Each number is 128 + 24 x the weight over its row's rms, rounded and kept within 0 to 255. Layers, rows and columns count from 0. Numbers have three digits each. The size before them is the row's rms in percent of the matrix's.

# up: layer 3 MLP up, 1344x256, rms 0.0757, rows 632-645, columns 64-127
# down: layer 3 MLP down (transposed), 1344x256, rms 0.0652, rows 632-644, columns 64-127
# gate: layer 3 MLP gate, 1344x256, rms 0.0741, rows 633-645, columns 64-127
up632 101:154149115104107123122089117097105111155148140099116144125119111094130109103112138138123107127127103139120142123123144100103109119105107101131137128134136133103097117096108083150097160112118093
down632 097:095107130102146156178146125126140115103109131136148137133132115133124156126116117140117166165079098133154139107108141080141106102144178107096119141143130127167130102109130182094075144112141094
gate633 102:111122117117114141141149119102104128126082147086134094121141147121141140132165142119157144152112105086100143130140144120138127078127139094103132140148164152104090144157152144125115172110137127
up633 099:120121128164113124133132140139096099112148124135079131142159114143155116112113078139150140193130140078156118132111111139135079117134138158145155105136134156112140112117112139127130115066118147
down633 099:101130129139139143127113103095153141121151171113157120121102168129113140155166127127104110079126088140089150146173095118125136133132105104131124153103144110128141123128108115133135114139136084
gate634 103:117129125109117152159156126145127125109127082083142115119139086108111154125136103104148123101095111169163142107116118127143126153137120141146143125093174140161163121088123113156134103144089105
up634 103:114139111120156141153143146124162157148107106077102176154154123148104198161107107193161131156081165099150181099142120123074130131126120104127145135140115157069107139075118154121141118144159114
down634 102:146120150114114158174156116135079125116124090142150160127110131148119176154137108099114155098127115095109121126140133166113136125108135130141109096145077163155119117131131118118143142139122087
gate635 099:141105102133121132152086115142144176121179125152081102128088156139138136161085109133103168079103132116141150120102120153120156121156098155127162101106117111125171099128114147161173099078144089
up635 095:142125116125107104135127113126165169195181153110080109180090129112153100132150122176144122085127108195152110103121129150123131121090121133093126095132151160093139111084143134130134119130156117
down635 099:139086114179159159138143113130157109127135086141179159142087123130102111132134127116181120118137098135107161140117100113098129130099122128136139114117114146118156156118121132155145162098142133
gate636 107:109134142118169102122113191138118209116126140107118117104120147153107181160096119145155159122114146119150102141128128099149148151146116164134126108096139123115154128129116091135111175123113132
up636 100:178101118151161124112128113098154178121140133085112113115131133092137147152131104138113118112089140108124148122138146119134143132146099145127095131107106108098130101132137137141107150174131148
down636 110:116104104122114108113133106102130111138118140126088147125143097122136123151144108142123135127177149126144112125140102133125171098142154121140163089082165141131144140112132146123105154128127098
gate637 103:114146134140069155129126134110124143136131171120129151121159120140127144099136154153132079080110124148120103132092161095175093131152114130150112164142191101135131122102139145089177123149124130
up637 102:138155090140153117140128130144071118109089169118143113117111141139135150118137089137077134084135112095161095083101084089106107173147128105141116143092143141111111147133091114165123159116113131
down637 103:122123111129101132088152140121095166118114130108123156135132126118106128099139148126159111141123155146108085104105116195108149111132119121079121132145080128118146111123153116129147138197108117
gate638 096:076131099142113120127085118138143165126159109123140140118122141136110098145114113109143133117132109138146160164081119153125180112117098160103086134159124115168107149126117131082124130074083106
up638 096:150118146106153137133164102121080135086106111147128127118117126171148141158161119088086116133130149137121109094153160145091130156114122130111135121108125182113138131112133127115148137137137147
down638 097:103124121131156156167112104118158143124116108124142115097115178171107079136163121066112124106125119110127126140098132146142136111128125142097100132120077113149145146079094123081102155082120133
gate639 106:138141121122110134096131137183130109087150153105124138091136098126108140151074094125134134153118148125133091125116118116121154136100113144093131161130156141089131142149132114158135130155141146
up639 108:089091101135128088093130148125118109142121150099154182156089146110150104101160115125134067106101123137119125117132105130137121111106093138113113123135139170178124147089116088080144156112113132
down639 100:180110112130142159060134110089143127152120078142136163117135111121138105151127092111110134133135124164170144144104145125162115177130153132107119107122156123067137118137143116137105075105151094
gate640 090:081085135098150104163160108101131150129114138107138126111143122072195142121137109159145159125122078102101131127120128103147087112133116083143136119127091111143129094146096101180112147139137108
up640 092:055118160129134098125158150125157183102150126127123065054157143141133128148154131135178113145121142100131112097124110109131128102133110130115138137162104158103117122144113124141105146083146111
down640 091:168124109126121140115131097127089111164130108142149159165097106158108138112134177149063102121142153152148153127126120138136157134096134149139135147112171100116156139075179112096179113147069131
gate641 111:131112111153143121156093074142132147125176110144093132098130118134150146127125141124153123109156135153144153108188126154140157142136120122091181129139129147117158112166108151119130122161111116
up641 106:091135170130129153152137126181110118159156131101130131123119066174111126158155109122131166128109131109114082144126131144125122107078152149113152174090184142113124142129120159111115078139120132
down641 113:160111106145104117139094120104146159116133111141121113125122110111148139151079177166088117132169144162123138117108089128124137148169164126139142140147144102121137112115163117105146084163098139
gate642 100:105105098140107142130119122160113148168126117146103082136126083161150126124112188104166094125170128104160127122126131131135145130137115091141146146112119119139115156133112149139120139140151106
up642 097:119150101186119113130155136157136115144138137124131073142157128083110162128104127160105127096115127137140110150063115117105114115136116107137128128089151097145130082125126153127129134104125137
down642 104:144123111074146142099161173112109127129135128150164118123118126140136142141145099097139142056134094114089149107165121141117158091111123161142096180132141143088164102116102124099164120127112094
gate643 096:130145158103113170127132121144129129099146157156104134078126153129152145092083123114115138133085135162116122138113102133107126172150142127082114123143124159122106154104115095094123153128089116
up643 091:165147129148093125107093104120163097133161126145129153101107152145163118114175131126102148136102149181176101110140101121112117130159103127150094145125140148121131136127138150134093127115192118
down643 095:132128137099155173111150076121115104106120156100082113130112099143094127153128116141117103092091146057130143150108140093149084164103163096102134149182099117158119115138114127135123139154122086
gate644 092:125072132130123118144098134145151160165098073125108134131158138133128131128130119176117151133112123128104116122109182164104115145155136128121142127106152118133111141133165156150123090130125114
up644 095:130117112142112117138121115142142121136097117149140140137165120144142098143124147120163145190131122140123092163098111174115152165156122153087176154116163165112153176124126138126168123122129133
down644 094:154111124140130135161150103128169109167149112087147151111140162108108159103126144135134117087113112117118178139136130141137100104087111141159097121185121132126129103119106136108099133170132118
gate645 101:101111093101143104139100078128113122163136143130130123144160105129127095155118150106110131140166090117116110125140152128138103124082080114159108103165100213095092147108120133141137124101159111
up645 094:134166094097084104147107105121124129138142143138125156118095078170164128142114167127128125132148122133162093120129141152168125097124064157148119154125140168111163146095110126116157147138152092